config = dict(
    num_key_value_heads=1,
    intermediate_size=576,
    norm='rmsnorm',
    norm_eps=1e-06,
    bias='none',
    tie_word_embeddings=False,
    extras=['gated attention', 'hashed n-gram embeddings', 'a smear gate', 'an embedding shortcut', 'skips across layers', 'capped logits'],
    init_std_qkv=0.0247,
    warmup_steps=0,
    decay_shape='linear',
)
Each number is 50 + 15 x the weight over its row's rms, rounded and kept within 0 to 99. Layers, rows and columns count from 0. The size before them is the row's rms in percent of the matrix's.

# layer 2 MLP down (transposed), 576x224, rms 0.311, rows 1-11, columns 0-223
101:50 49 32 39 38 83 28 53 47 76 61 50 58 49 56 36 54 54 47 02 66 71 34 55 60 62 68 49 56 53 86 59 45 49 40 70 64 27 49 62 46 50 61 45 23 37 54 19 59 54 56 42 48 47 50 66 84 67 46 30 62 35 49 21 67 42 51 58 58 50 45 39 56 97 43 51 57 48 63 39 48 19 47 36 25 61 43 48 35 49 35 47 71 38 18 46 42 53 66 51 59 37 57 24 44 68 66 51 27 42 44 48 52 46 82 59 57 78 49 52 45 71 50 59 39 24 70 02 20 68 60 56 57 41 52 73 40 26 60 56 46 51 63 16 40 48 77 46 29 61 57 49 51 46 63 47 31 81 58 61 57 83 47 61 54 49 30 54 31 38 51 57 57 72 50 29 42 63 72 57 62 48 53 64 67 52 56 79 50 64 43 37 62 57 50 40 54 44 56 34 48 69 57 43 56 47 70 43 50 73 80 41 51 13 64 50 56 47 54 64 42 71 61 63
100:60 63 62 50 43 64 53 64 43 71 47 45 44 80 54 48 24 63 25 38 60 46 60 73 61 58 49 39 38 64 56 52 56 43 37 62 53 45 32 31 47 21 07 61 61 55 45 45 50 73 58 12 36 53 39 48 35 20 79 51 64 44 51 63 45 55 41 47 66 39 38 32 43 67 63 48 64 68 62 12 46 31 32 73 55 51 62 71 64 55 46 45 50 57 58 54 64 67 62 53 56 38 77 39 54 30 47 40 55 28 51 77 33 55 45 68 38 18 33 64 67 55 98 64 60 49 75 77 34 64 44 34 48 48 80 42 57 31 57 40 67 45 54 83 41 59 57 58 39 34 53 58 34 37 27 63 83 43 43 45 21 42 58 80 24 54 47 63 30 49 74 65 61 56 39 31 28 26 46 31 49 53 40 41 30 49 43 51 63 60 41 58 62 40 61 30 39 45 52 52 65 39 39 40 45 49 43 87 37 71 52 69 24 28 43 66 53 27 53 30 58 40 54 60
096:73 35 35 36 41 46 56 58 49 55 48 89 42 73 37 40 43 47 57 30 58 45 64 60 64 70 51 28 48 61 66 36 73 45 30 68 36 60 52 47 55 61 27 52 43 51 59 57 55 77 46 39 61 52 10 44 40 36 26 52 67 25 61 60 39 35 69 56 39 57 59 32 50 76 59 55 55 56 46 24 47 30 62 62 36 27 65 35 61 53 35 65 61 50 27 60 22 46 83 49 57 67 50 46 51 43 51 22 37 63 63 69 52 62 80 52 70 44 86 21 54 42 54 45 65 57 28 43 34 74 36 71 68 57 73 36 78 38 52 55 62 85 53 59 50 32 42 49 59 38 38 47 04 53 43 68 63 77 57 34 52 66 45 47 25 54 41 39 30 44 64 48 45 44 26 33 49 31 30 80 59 62 39 62 55 70 53 41 65 74 58 40 57 53 53 45 65 35 73 45 51 39 52 53 73 36 43 48 28 66 42 67 29 39 28 69 42 57 27 77 72 62 37 47
105:47 86 45 80 39 34 72 80 52 63 38 56 51 21 44 51 33 36 53 69 20 56 14 83 79 37 51 35 51 64 68 33 41 35 47 31 46 46 39 51 51 29 39 31 40 42 47 59 41 50 52 41 33 68 44 64 62 04 63 66 45 23 62 64 49 55 49 56 33 45 68 59 64 49 38 44 47 39 47 57 42 21 79 39 39 52 23 43 70 82 32 67 56 23 71 51 43 34 68 15 43 53 65 48 51 62 72 41 46 34 52 50 43 47 34 50 63 46 56 62 50 57 59 67 55 53 48 51 53 48 48 24 47 45 38 77 47 54 38 68 49 50 84 33 44 35 53 68 66 49 58 55 42 29 48 51 20 41 56 59 36 38 43 28 43 42 78 34 57 31 43 49 52 69 44 54 48 60 73 63 51 50 15 54 37 48 49 61 58 21 43 46 52 28 32 44 63 40 68 73 27 64 32 87 44 57 52 73 23 55 41 51 65 40 51 59 41 29 26 65 31 49 46 66
102:77 63 70 38 45 75 47 79 70 51 11 28 48 37 60 38 55 84 55 79 48 67 61 05 35 57 38 63 54 61 36 60 58 48 74 52 77 43 31 33 73 76 52 41 96 65 53 33 75 52 60 60 46 39 36 35 56 26 40 63 28 55 31 47 52 61 68 62 40 57 32 64 62 55 54 24 31 28 32 54 38 69 42 44 67 51 43 52 68 52 59 50 40 63 49 44 58 47 47 54 60 44 63 39 80 60 67 63 61 26 46 53 36 53 62 39 45 49 64 39 59 35 41 79 36 69 56 40 41 44 51 44 41 42 70 60 76 23 53 64 64 48 60 49 79 33 25 65 21 68 59 55 50 19 49 56 70 62 39 45 45 48 66 44 46 73 77 43 55 63 63 50 51 55 52 26 61 50 25 42 51 36 47 58 15 28 50 85 51 68 57 69 40 58 60 40 35 41 51 72 44 55 41 70 55 54 63 44 47 44 42 73 38 63 62 52 49 52 55 65 79 45 32 39
102:54 55 53 49 42 60 52 29 37 48 61 34 67 54 61 62 39 46 39 26 59 70 46 55 32 36 35 52 43 69 59 50 38 39 55 58 46 39 21 60 49 56 71 72 60 70 38 51 46 48 57 55 45 25 74 40 51 55 82 56 40 53 31 41 90 29 13 71 34 23 47 54 86 66 26 40 30 40 73 53 40 58 34 33 51 70 70 36 81 66 63 41 51 37 65 47 63 39 46 43 39 51 66 26 40 56 38 53 60 37 44 38 42 09 72 52 43 60 44 30 57 59 41 39 32 47 25 51 16 44 41 20 44 60 16 48 58 45 65 55 43 64 34 70 35 80 56 78 45 54 49 77 26 45 49 48 47 25 73 39 48 53 21 25 49 72 64 32 48 49 53 61 59 45 76 43 32 59 59 39 86 64 47 39 50 43 78 32 47 59 47 40 65 41 34 60 61 62 37 60 47 58 48 48 50 71 22 54 49 56 43 32 64 64 47 68 35 43 31 26 36 64 50 74
102:36 49 41 44 43 36 59 55 17 41 79 52 55 53 59 31 44 43 43 39 56 33 66 40 36 41 61 56 82 59 46 55 53 62 58 59 46 68 52 50 52 58 50 54 41 28 57 42 33 40 46 55 41 47 46 53 67 49 43 66 28 37 60 54 49 39 61 49 46 82 70 48 56 62 24 54 39 70 37 59 63 66 49 53 35 25 44 79 52 52 27 36 46 21 54 53 48 50 47 52 51 29 50 40 40 32 51 34 40 38 38 82 64 30 81 43 72 43 78 68 31 45 65 50 56 37 71 45 75 46 66 63 73 57 39 48 73 24 63 53 45 41 44 57 71 80 40 44 16 58 37 11 55 41 72 85 58 62 24 38 60 42 45 78 69 49 75 35 42 60 63 24 25 29 46 64 81 46 46 52 49 37 38 64 27 61 46 47 45 33 54 51 70 73 44 46 55 29 49 20 77 50 57 53 28 22 70 54 71 76 00 55 55 39 41 47 66 35 54 51 65 48 62 47
101:59 58 45 60 67 41 74 57 49 65 41 48 51 74 74 41 63 31 49 25 26 64 65 43 37 61 58 50 66 41 59 45 63 54 78 53 55 38 75 33 58 54 71 70 80 32 45 45 80 62 49 40 70 30 36 60 82 46 45 37 56 57 80 42 38 55 62 48 62 53 45 36 67 55 63 39 52 43 62 68 63 47 56 53 52 64 25 54 48 23 44 56 64 69 22 29 66 73 34 56 53 40 02 53 07 39 46 64 46 62 42 25 46 57 49 43 46 43 65 60 48 73 53 25 23 56 54 58 62 74 81 40 59 35 37 57 37 51 37 68 53 66 59 76 40 92 40 47 41 48 57 11 45 45 32 52 43 35 55 56 58 50 62 51 62 46 50 50 61 44 56 62 30 42 54 43 46 61 46 53 36 33 58 57 25 29 32 80 50 55 45 43 08 27 52 41 31 60 50 27 63 61 53 57 34 69 59 58 60 32 31 55 88 74 41 49 59 24 44 38 51 39 46 36
101:45 29 75 47 57 58 52 80 49 38 45 35 45 56 25 40 61 50 30 60 67 18 60 55 68 58 74 34 31 58 60 61 69 46 72 45 59 34 53 37 64 48 41 56 50 76 66 78 65 30 46 78 53 74 56 51 42 39 64 58 34 66 49 24 27 69 48 63 52 40 49 31 28 29 62 22 33 63 48 43 41 75 32 44 48 61 41 66 40 38 29 37 79 80 46 22 82 61 62 73 26 71 94 43 48 59 45 37 55 64 70 45 49 65 32 30 65 59 45 50 46 50 38 43 36 39 42 51 24 66 54 48 39 83 38 64 55 52 43 56 48 87 45 44 33 57 67 22 55 34 59 63 44 50 61 58 66 42 50 63 50 40 61 52 49 54 62 54 51 47 55 46 47 66 43 81 60 27 57 67 68 79 28 50 61 44 57 42 28 55 60 50 19 51 61 54 72 45 76 63 33 43 41 56 72 27 64 39 35 61 22 53 60 61 38 36 59 43 57 64 16 35 51 42
106:57 51 23 29 36 53 60 95 59 74 31 62 68 50 50 55 62 51 40 46 48 64 57 49 55 47 48 41 37 29 68 31 36 67 66 35 66 34 43 59 27 51 23 40 51 60 70 48 44 76 72 65 71 53 46 48 44 57 50 48 55 54 62 51 58 52 46 47 53 29 34 57 54 82 13 54 58 60 53 62 58 62 68 57 44 52 48 60 59 40 22 50 58 44 29 56 44 41 55 50 76 33 34 54 52 38 57 36 52 65 40 69 54 73 51 51 55 57 42 64 40 56 50 21 52 73 51 66 24 49 66 72 52 73 30 38 37 37 33 72 70 53 71 76 44 54 60 46 45 36 33 28 56 25 67 42 15 48 22 49 01 51 44 53 35 54 46 39 42 36 64 70 48 57 64 16 50 40 17 34 55 23 60 61 63 19 47 46 55 39 53 48 64 35 33 45 31 77 79 67 50 54 40 61 41 45 45 08 71 44 34 53 42 49 50 41 53 17 25 76 46 38 46 38
098:44 53 55 53 55 48 50 53 40 35 45 47 57 65 55 40 42 44 55 84 65 44 50 59 36 57 55 68 48 61 29 56 60 62 67 45 43 43 44 32 84 72 39 42 28 49 34 43 62 79 57 47 57 53 56 56 61 33 47 65 37 77 71 65 44 34 31 28 44 22 57 72 47 53 44 48 58 51 52 22 74 17 35 43 58 74 46 55 50 60 26 59 77 45 49 73 37 59 71 69 33 67 15 47 70 61 46 36 58 32 65 47 47 54 43 68 73 15 57 56 60 69 56 69 47 69 46 42 34 43 77 19 41 27 57 38 25 54 70 55 57 45 31 52 39 17 30 35 63 22 53 57 44 40 40 86 32 45 59 46 52 50 48 67 48 28 65 52 55 72 45 28 50 83 32 69 43 57 43 43 45 56 46 46 53 26 52 42 09 18 54 55 15 39 57 60 29 67 38 70 52 37 38 66 38 68 49 57 46 45 34 60 22 70 26 49 38 50 61 58 60 70 31 61
# layer 2 MLP gate, 576x224, rms 0.288, rows 2-11, columns 0-223
101:34 44 44 42 48 43 46 56 58 36 42 57 45 53 40 61 69 11 69 46 16 60 25 51 41 62 51 77 57 51 37 43 67 22 36 32 57 61 51 37 41 23 63 55 40 32 36 72 59 44 48 48 50 57 46 53 66 34 69 65 55 42 51 50 23 61 30 57 58 42 24 50 56 56 65 65 53 43 64 23 32 49 40 67 67 40 73 61 67 55 42 45 47 52 24 43 73 30 21 82 41 59 77 65 55 37 40 51 39 34 79 54 61 45 57 62 29 63 61 46 50 47 52 30 43 61 46 72 35 45 57 22 27 41 31 69 53 49 40 20 60 58 64 44 55 50 46 36 61 57 53 45 36 43 99 55 35 16 57 60 44 04 56 34 52 71 42 51 50 37 70 64 51 58 62 57 31 68 48 36 75 46 74 50 56 28 59 66 84 49 63 51 67 48 52 41 48 38 71 78 75 19 23 54 85 35 66 57 53 36 57 51 61 30 58 72 35 50 46 47 48 40 52 44
102:60 44 28 37 36 47 46 67 57 50 70 64 42 46 52 36 48 30 61 25 50 44 57 50 55 58 74 47 72 61 54 58 87 35 46 43 26 58 66 40 36 82 59 43 18 72 44 55 36 44 61 29 49 54 66 35 73 71 47 67 57 36 32 61 39 65 54 28 18 48 24 39 45 59 48 42 16 44 42 33 80 49 54 60 51 33 62 56 72 43 56 50 24 51 36 39 49 46 71 61 62 48 60 57 50 32 28 49 67 67 43 54 33 07 68 29 52 42 42 66 46 53 62 66 55 36 52 63 38 58 61 98 44 73 44 44 43 53 43 32 20 82 61 63 25 68 40 52 51 50 60 55 58 66 29 48 38 54 47 69 71 48 55 34 37 26 56 40 64 53 63 65 78 65 49 33 16 44 39 51 42 58 44 54 63 66 68 38 91 79 45 39 55 63 43 69 48 40 21 65 35 46 21 43 55 54 57 70 45 39 62 51 61 47 75 58 67 46 60 46 65 63 34 70
105:71 68 67 44 65 42 37 40 64 59 35 62 58 74 48 39 49 52 60 56 63 54 32 38 53 66 61 86 54 54 70 36 61 76 29 35 72 70 66 17 43 31 79 62 59 66 48 27 58 56 27 39 60 55 43 46 36 48 38 53 49 69 39 45 39 57 42 48 46 63 62 25 58 11 56 52 64 39 61 43 84 97 43 50 73 63 55 60 47 60 42 64 48 37 46 45 74 35 63 34 57 53 61 49 52 56 53 56 58 67 47 76 26 47 65 49 32 44 53 32 54 51 81 59 54 17 53 80 19 44 49 55 69 53 38 23 56 48 50 47 71 69 40 61 54 57 51 43 53 57 30 39 38 65 62 55 49 29 58 12 55 54 52 39 49 52 58 66 38 36 54 51 65 47 41 52 48 36 38 52 65 72 81 52 63 55 67 35 35 47 48 65 48 41 62 45 15 54 49 27 57 30 57 39 44 35 57 57 64 75 45 54 21 86 59 28 55 63 67 69 61 41 54 00
099:22 77 51 45 33 59 27 68 63 65 33 42 41 41 58 31 59 48 69 69 63 52 56 21 48 29 45 57 77 53 66 62 36 52 43 57 85 71 38 43 47 76 33 29 71 58 37 66 32 64 36 24 29 55 46 25 45 30 71 73 74 70 65 55 66 54 53 53 53 84 53 56 62 58 67 59 41 19 40 50 69 53 62 29 26 42 52 37 64 52 40 32 62 22 58 29 59 53 42 60 42 54 67 48 61 62 43 42 78 52 75 23 78 34 67 25 52 47 68 49 47 38 44 45 49 53 70 62 65 87 43 47 43 57 29 45 44 32 73 37 37 55 29 51 57 69 58 37 56 34 48 75 49 35 37 67 59 61 32 45 27 49 71 43 51 54 47 48 55 61 48 45 38 42 32 49 43 73 49 45 41 51 47 44 76 36 49 74 34 72 76 51 65 50 42 78 51 55 19 55 18 63 50 48 64 45 22 66 27 55 33 54 44 44 61 41 35 44 32 74 39 77 48 39
096:18 51 95 50 41 60 76 34 45 68 30 54 62 55 37 49 46 25 78 52 56 55 49 66 79 52 43 52 37 48 41 37 57 64 69 59 72 79 47 29 27 37 45 57 55 67 43 64 53 57 52 57 39 67 60 55 46 55 44 47 49 42 51 47 75 43 57 39 46 74 47 72 67 23 60 36 49 65 39 46 78 33 53 50 16 36 37 42 53 44 29 73 39 56 23 51 51 54 59 65 32 45 45 64 49 32 64 43 66 50 48 73 17 39 45 62 40 62 67 76 58 34 64 68 48 30 69 42 65 71 54 97 45 85 45 32 44 57 43 41 60 40 30 46 64 29 50 34 55 32 66 58 31 43 68 24 65 45 48 57 62 43 68 75 56 33 38 20 49 29 37 53 46 52 31 33 64 44 26 47 49 30 43 39 77 51 74 50 44 64 38 52 78 47 64 76 60 78 47 61 59 58 60 63 42 77 60 40 63 32 49 66 61 45 42 70 48 59 65 65 80 69 40 56
101:44 43 49 75 36 54 55 25 45 48 54 55 44 31 34 53 52 23 51 47 19 50 29 34 75 32 55 69 77 88 36 57 45 47 35 53 39 35 74 51 55 75 79 31 57 67 44 66 62 48 25 50 21 59 50 45 60 28 53 42 44 67 44 55 47 21 52 44 42 51 52 67 54 59 43 62 65 73 49 65 44 31 74 58 35 48 49 48 13 46 28 51 42 28 67 50 47 55 41 57 43 39 55 60 54 53 50 26 45 55 71 82 47 54 76 53 71 62 60 46 58 61 34 62 38 36 20 40 50 51 17 44 33 25 32 18 40 38 78 24 39 52 74 51 34 43 66 63 59 49 49 44 51 52 69 64 42 76 44 36 57 33 73 34 59 31 60 62 78 42 63 54 46 44 49 51 58 64 38 70 60 38 38 46 78 49 59 33 40 35 31 74 64 53 33 47 70 68 69 36 91 45 82 56 42 18 35 69 58 25 38 45 41 67 50 63 63 66 35 57 61 44 50 42
099:56 49 50 57 56 70 28 44 66 46 59 39 57 42 32 51 44 30 44 81 53 59 40 43 61 67 58 52 16 35 38 31 60 61 47 36 57 68 59 63 30 62 65 75 51 27 46 45 31 27 52 46 58 48 66 67 46 62 48 44 83 50 50 78 55 53 36 41 29 28 58 74 44 68 51 59 62 45 37 38 57 35 40 52 63 51 59 51 44 57 77 27 52 40 43 33 60 69 50 23 42 56 74 31 53 23 23 56 41 66 33 46 49 39 83 33 51 44 56 47 45 50 49 74 40 51 65 17 55 38 45 59 45 49 72 21 38 31 47 46 38 43 49 23 22 38 66 45 42 55 45 47 27 50 43 57 53 54 43 84 50 29 08 50 63 48 63 56 61 38 48 30 42 52 59 58 24 54 43 56 51 72 30 39 82 48 18 37 46 41 45 47 39 44 55 66 13 38 51 55 53 50 65 33 66 84 38 60 56 35 18 99 46 35 83 40 37 51 43 50 38 32 57 65
099:36 32 62 34 33 69 52 57 69 30 45 41 42 61 44 50 80 38 41 46 38 48 66 42 70 35 58 39 45 51 45 67 53 47 45 20 35 46 18 39 48 41 55 41 47 64 45 64 43 43 57 94 60 30 60 28 49 57 64 60 72 38 28 35 64 41 58 26 47 40 54 41 28 39 46 43 41 52 80 47 43 68 30 36 43 65 37 53 35 48 54 57 52 64 77 22 75 73 55 78 29 57 42 54 19 48 76 33 45 50 66 60 48 37 43 39 69 65 56 27 72 41 30 54 36 34 60 41 59 44 41 62 27 67 35 58 71 59 48 70 45 52 28 43 56 94 60 29 41 43 50 31 53 37 27 65 86 34 43 51 76 45 67 47 46 37 41 43 57 45 62 68 53 33 34 19 54 46 45 45 41 44 19 48 80 71 37 42 47 54 62 42 54 27 57 42 50 52 75 60 21 35 42 42 54 55 53 29 60 87 35 39 42 37 50 58 40 54 31 35 53 17 19 66
105:58 41 43 42 41 45 60 02 74 72 57 49 36 45 62 64 68 28 36 30 40 38 79 59 46 43 60 46 68 48 49 48 23 32 51 43 41 52 39 57 54 54 46 75 44 43 57 54 82 57 53 27 56 36 48 40 37 41 51 25 76 67 53 25 72 77 67 34 32 58 25 97 30 44 81 48 42 54 38 65 54 33 34 48 51 40 49 59 49 43 51 34 50 51 57 45 54 20 61 55 54 56 74 61 52 17 38 41 49 51 48 55 75 39 81 74 47 75 76 56 55 74 50 45 49 41 56 35 59 40 42 16 73 79 34 55 39 53 55 61 28 45 69 57 65 42 41 62 55 64 55 68 48 65 41 33 43 75 42 63 79 49 71 66 34 57 51 49 58 39 33 49 50 46 53 51 71 39 67 42 30 49 57 49 55 36 50 42 37 56 51 83 52 57 33 58 37 68 75 38 87 45 69 50 30 56 64 55 57 73 45 73 44 23 70 48 70 51 40 29 70 40 39 25
099:63 38 38 35 59 37 43 47 58 61 30 51 66 46 29 30 60 35 41 43 47 61 54 31 13 55 57 47 42 47 57 54 57 21 45 43 34 58 35 20 46 58 80 46 45 55 64 40 39 75 47 60 45 57 81 62 46 71 27 18 60 61 28 53 37 68 34 66 60 38 32 56 81 30 64 71 42 51 45 48 56 52 55 63 34 23 53 47 58 50 64 84 54 53 50 53 40 41 51 46 47 52 44 54 63 55 51 53 21 64 45 56 37 37 61 66 60 67 42 52 15 65 57 58 38 69 39 46 39 64 49 67 23 38 34 71 61 82 48 57 47 45 27 42 32 54 47 22 35 65 67 47 48 59 39 24 23 66 54 48 55 78 27 30 70 43 47 47 23 40 57 60 31 49 79 50 40 59 43 49 76 58 86 71 61 42 55 12 22 39 42 62 23 39 48 46 85 64 46 50 46 40 38 63 73 40 54 51 33 47 80 27 33 71 25 61 27 66 66 53 65 49 43 49
# layer 2 MLP up, 576x224, rms 0.29, rows 2-11, columns 0-223
099:29 67 39 48 52 49 94 41 41 67 50 64 55 50 47 36 38 72 51 15 79 39 34 66 55 49 46 60 44 42 59 51 40 74 51 50 72 50 47 09 43 58 20 38 34 68 65 39 61 49 73 43 38 58 37 22 45 15 61 42 55 39 64 78 62 45 50 61 59 72 48 58 72 40 59 62 52 85 59 43 42 36 73 47 59 45 56 49 36 41 73 55 52 53 63 42 50 69 65 45 60 23 63 62 76 50 35 40 48 40 66 54 32 76 45 63 52 65 67 57 58 49 49 78 60 51 56 59 43 61 61 54 56 63 66 71 52 51 55 67 39 40 56 66 46 63 67 80 32 62 62 36 35 55 48 51 59 20 60 53 38 83 49 53 54 38 26 38 61 59 69 56 49 15 59 39 34 46 32 42 46 46 35 31 37 61 29 63 34 57 41 58 57 36 32 10 70 34 60 43 40 65 49 30 63 67 31 72 26 82 54 33 41 52 25 50 40 07 40 57 57 36 71 47
100:28 70 13 56 58 47 37 79 57 45 57 55 57 58 27 54 54 79 41 22 21 47 58 49 53 66 45 65 60 66 54 62 73 36 23 43 58 61 61 40 56 39 62 82 59 73 59 74 26 72 68 62 53 75 40 57 44 61 36 50 59 19 65 52 45 32 35 40 52 64 66 32 44 49 24 53 47 41 34 50 50 55 38 47 41 39 77 26 64 41 30 63 34 59 61 60 44 68 48 53 62 69 44 45 67 37 32 41 63 65 37 77 50 44 50 60 47 65 61 10 64 42 36 57 75 52 53 40 49 43 49 51 82 56 31 49 60 52 52 37 75 61 45 53 49 61 51 45 47 45 35 31 20 49 22 65 78 50 35 34 44 48 39 31 20 35 66 45 55 29 63 69 68 56 35 38 60 67 13 73 19 48 61 43 74 82 46 58 37 81 45 41 50 47 43 58 49 34 65 58 72 45 61 39 57 54 40 53 26 18 46 32 36 49 62 49 44 51 73 37 74 61 35 51
101:45 57 38 83 51 75 52 53 95 69 70 62 42 23 63 48 34 44 50 47 38 43 50 72 64 35 18 43 28 83 71 40 40 33 50 35 63 44 61 33 62 56 25 64 49 51 35 68 47 72 43 46 58 49 59 65 69 74 44 33 62 45 39 67 37 40 59 46 43 62 47 48 62 56 30 47 40 59 50 40 52 42 29 33 79 30 35 34 31 33 43 47 53 39 68 49 58 51 29 30 49 69 49 42 40 69 60 44 79 55 66 40 52 22 18 52 91 48 44 17 53 56 36 83 60 72 45 38 54 57 52 36 45 48 85 59 48 48 48 40 48 35 81 63 53 65 19 48 41 61 60 35 55 32 11 53 43 41 76 65 43 26 62 49 63 59 53 67 52 69 80 69 50 38 44 67 49 42 53 43 34 54 56 69 53 76 40 64 49 48 50 59 49 61 53 56 68 42 58 58 64 55 33 39 43 35 30 46 44 34 40 47 73 13 56 51 42 24 29 44 27 60 45 67
100:99 41 32 66 42 51 44 66 37 28 19 30 60 65 48 65 39 57 53 69 48 86 43 43 50 58 49 49 51 67 37 55 69 60 43 79 67 52 51 15 47 62 55 30 44 62 52 51 74 43 60 47 67 59 32 66 83 20 36 43 50 63 58 51 18 30 61 40 44 58 41 47 52 40 51 51 53 40 50 41 35 49 34 63 69 35 21 36 64 64 40 59 22 51 60 29 56 45 34 27 48 39 32 31 48 47 65 79 72 25 32 50 19 35 37 37 40 68 54 61 44 48 65 48 55 56 53 33 35 42 36 51 55 38 65 62 61 59 23 67 77 50 48 55 66 39 28 38 38 63 58 32 46 61 35 63 74 60 54 45 54 44 58 60 41 76 35 59 32 62 45 46 30 52 47 77 44 32 34 21 58 59 31 63 41 16 53 68 61 76 35 34 48 53 41 34 44 87 61 66 41 56 44 38 45 71 44 48 73 51 15 57 55 50 32 67 70 51 75 51 50 32 39 53
113:79 41 15 49 49 41 44 46 43 31 62 36 35 44 42 51 58 59 35 50 74 36 62 71 31 52 37 47 49 51 54 50 39 27 46 23 39 15 38 76 61 51 56 64 40 55 58 57 59 40 43 42 63 40 56 47 59 52 48 43 09 59 57 36 51 50 61 78 37 36 47 62 44 56 44 61 50 42 46 52 25 57 42 62 63 65 59 72 67 38 46 41 43 46 81 62 48 32 22 47 36 57 61 50 49 72 30 53 38 46 61 41 71 40 59 42 45 11 53 17 60 68 30 43 42 56 22 65 57 37 41 00 37 44 37 65 56 47 51 68 46 59 65 59 37 70 71 71 38 55 42 49 60 85 40 60 30 51 65 59 55 64 41 49 51 74 50 54 76 61 52 38 76 53 67 40 18 62 83 77 53 56 52 57 35 49 41 14 42 48 38 59 24 58 53 37 47 54 59 26 42 43 28 33 40 20 30 77 32 73 39 48 51 74 49 46 43 44 27 34 29 33 71 38
107:64 49 61 80 28 52 48 56 50 48 81 51 43 30 42 27 43 40 56 51 66 59 30 46 64 14 53 46 54 69 36 62 51 44 42 68 52 52 55 74 43 45 55 89 51 70 65 32 35 45 30 64 24 44 27 72 52 54 42 55 36 42 46 40 40 40 73 58 35 77 65 54 32 43 55 61 28 58 41 41 55 38 24 42 51 59 39 52 42 51 85 62 54 22 37 68 53 40 68 46 56 20 66 24 48 63 50 55 51 62 54 76 63 46 42 68 51 49 79 69 43 58 44 72 64 70 56 64 55 51 66 54 65 39 39 66 55 63 44 43 47 46 45 37 55 70 61 48 56 51 18 17 55 49 40 46 71 28 36 58 37 62 51 59 75 20 77 43 23 40 27 50 58 49 56 27 69 58 51 23 69 60 39 65 67 59 68 50 44 44 32 52 56 45 17 70 56 44 41 34 43 40 24 55 41 18 51 66 29 67 43 35 27 16 52 41 32 27 34 20 57 36 78 55
099:41 55 30 50 61 36 89 62 56 77 46 45 32 64 54 47 55 42 69 40 51 64 53 70 69 68 52 45 69 69 45 30 43 52 68 56 61 41 28 46 35 60 52 54 45 47 14 37 53 31 57 75 52 48 26 31 64 50 30 44 63 71 34 25 33 55 24 61 81 29 55 22 76 38 52 43 60 44 57 73 51 50 62 38 61 81 28 50 25 45 40 41 75 98 58 71 47 48 46 56 62 22 32 48 51 49 49 28 45 33 57 52 44 42 26 46 50 60 53 26 52 70 60 11 48 57 39 78 61 35 38 53 44 45 31 35 72 61 52 49 25 60 47 60 49 67 64 30 70 44 61 76 38 38 42 57 54 45 30 45 49 60 52 52 67 35 58 68 44 62 46 78 58 16 43 18 57 53 57 40 48 77 47 50 47 50 23 72 53 70 56 62 39 28 38 26 59 57 47 39 43 86 42 55 51 67 58 51 65 38 65 51 58 50 79 50 52 39 45 54 56 75 41 30
097:54 55 66 72 49 49 38 68 62 32 56 60 28 58 37 58 70 76 25 43 31 41 48 51 62 49 28 33 50 76 59 34 68 45 52 54 38 55 25 63 44 44 49 78 65 53 38 26 44 83 54 56 51 83 51 46 27 74 43 24 26 60 47 44 44 32 38 41 73 60 63 26 54 35 61 70 64 47 44 99 34 48 68 46 35 46 50 48 45 58 67 50 42 31 24 34 42 52 46 28 57 27 26 64 65 59 50 68 65 59 47 56 76 41 78 84 61 60 37 72 50 67 51 55 31 72 49 61 56 46 42 35 60 44 52 26 62 45 73 37 61 67 30 84 56 61 69 65 41 70 65 54 47 33 41 41 32 77 33 54 51 41 38 61 54 56 61 59 47 32 56 34 74 46 56 32 69 37 46 50 58 30 37 55 42 42 35 77 57 62 54 42 68 67 30 46 16 31 49 54 69 36 51 45 28 50 49 49 59 42 27 54 56 54 45 40 62 41 79 81 45 47 31 43
103:44 54 54 46 50 62 67 67 46 49 32 36 54 42 61 38 45 55 28 48 42 66 65 62 49 48 40 37 51 64 22 46 42 32 57 28 58 46 58 78 55 36 39 35 62 42 69 47 31 58 53 47 08 82 20 47 70 77 50 73 66 50 74 61 34 45 43 49 66 61 92 57 58 66 33 57 55 65 53 48 64 37 51 18 32 52 55 49 37 62 19 64 49 58 51 87 50 66 25 29 78 30 31 50 50 58 40 22 52 45 56 44 49 88 62 48 68 43 45 57 57 78 46 54 63 51 57 80 44 46 63 29 30 57 44 50 54 53 49 60 75 61 67 78 29 52 61 31 26 44 53 60 58 17 67 53 33 40 11 55 34 62 26 45 55 18 33 43 51 54 31 55 44 58 59 37 17 46 51 53 62 35 60 54 65 31 29 72 60 64 30 62 49 30 47 50 72 58 59 58 59 54 37 56 42 61 48 64 56 30 75 43 50 42 50 37 44 18 50 36 51 31 67 38
098:24 83 31 65 45 48 55 46 36 43 39 31 57 75 49 45 45 48 64 53 52 50 56 63 46 49 64 61 33 50 56 15 66 37 69 49 41 37 45 49 61 38 69 31 46 43 37 51 44 53 44 42 65 61 55 76 37 65 48 68 68 55 62 83 35 34 39 70 67 43 53 65 23 44 44 56 10 14 72 44 72 32 37 38 50 35 59 40 47 75 34 82 93 48 49 52 59 55 55 53 33 77 34 65 67 28 56 37 66 52 37 52 62 58 31 38 57 60 29 43 43 41 48 50 29 47 46 69 38 60 38 39 13 47 56 50 30 59 41 34 75 60 43 51 56 40 10 45 54 36 38 65 42 55 44 49 42 46 61 36 57 65 43 54 79 48 59 53 53 46 47 64 40 64 14 45 42 39 27 55 49 71 11 58 46 41 78 52 19 45 43 54 44 44 29 60 32 38 62 75 36 42 33 39 49 71 55 70 53 48 43 69 30 28 11 79 44 55 39 72 42 42 45 44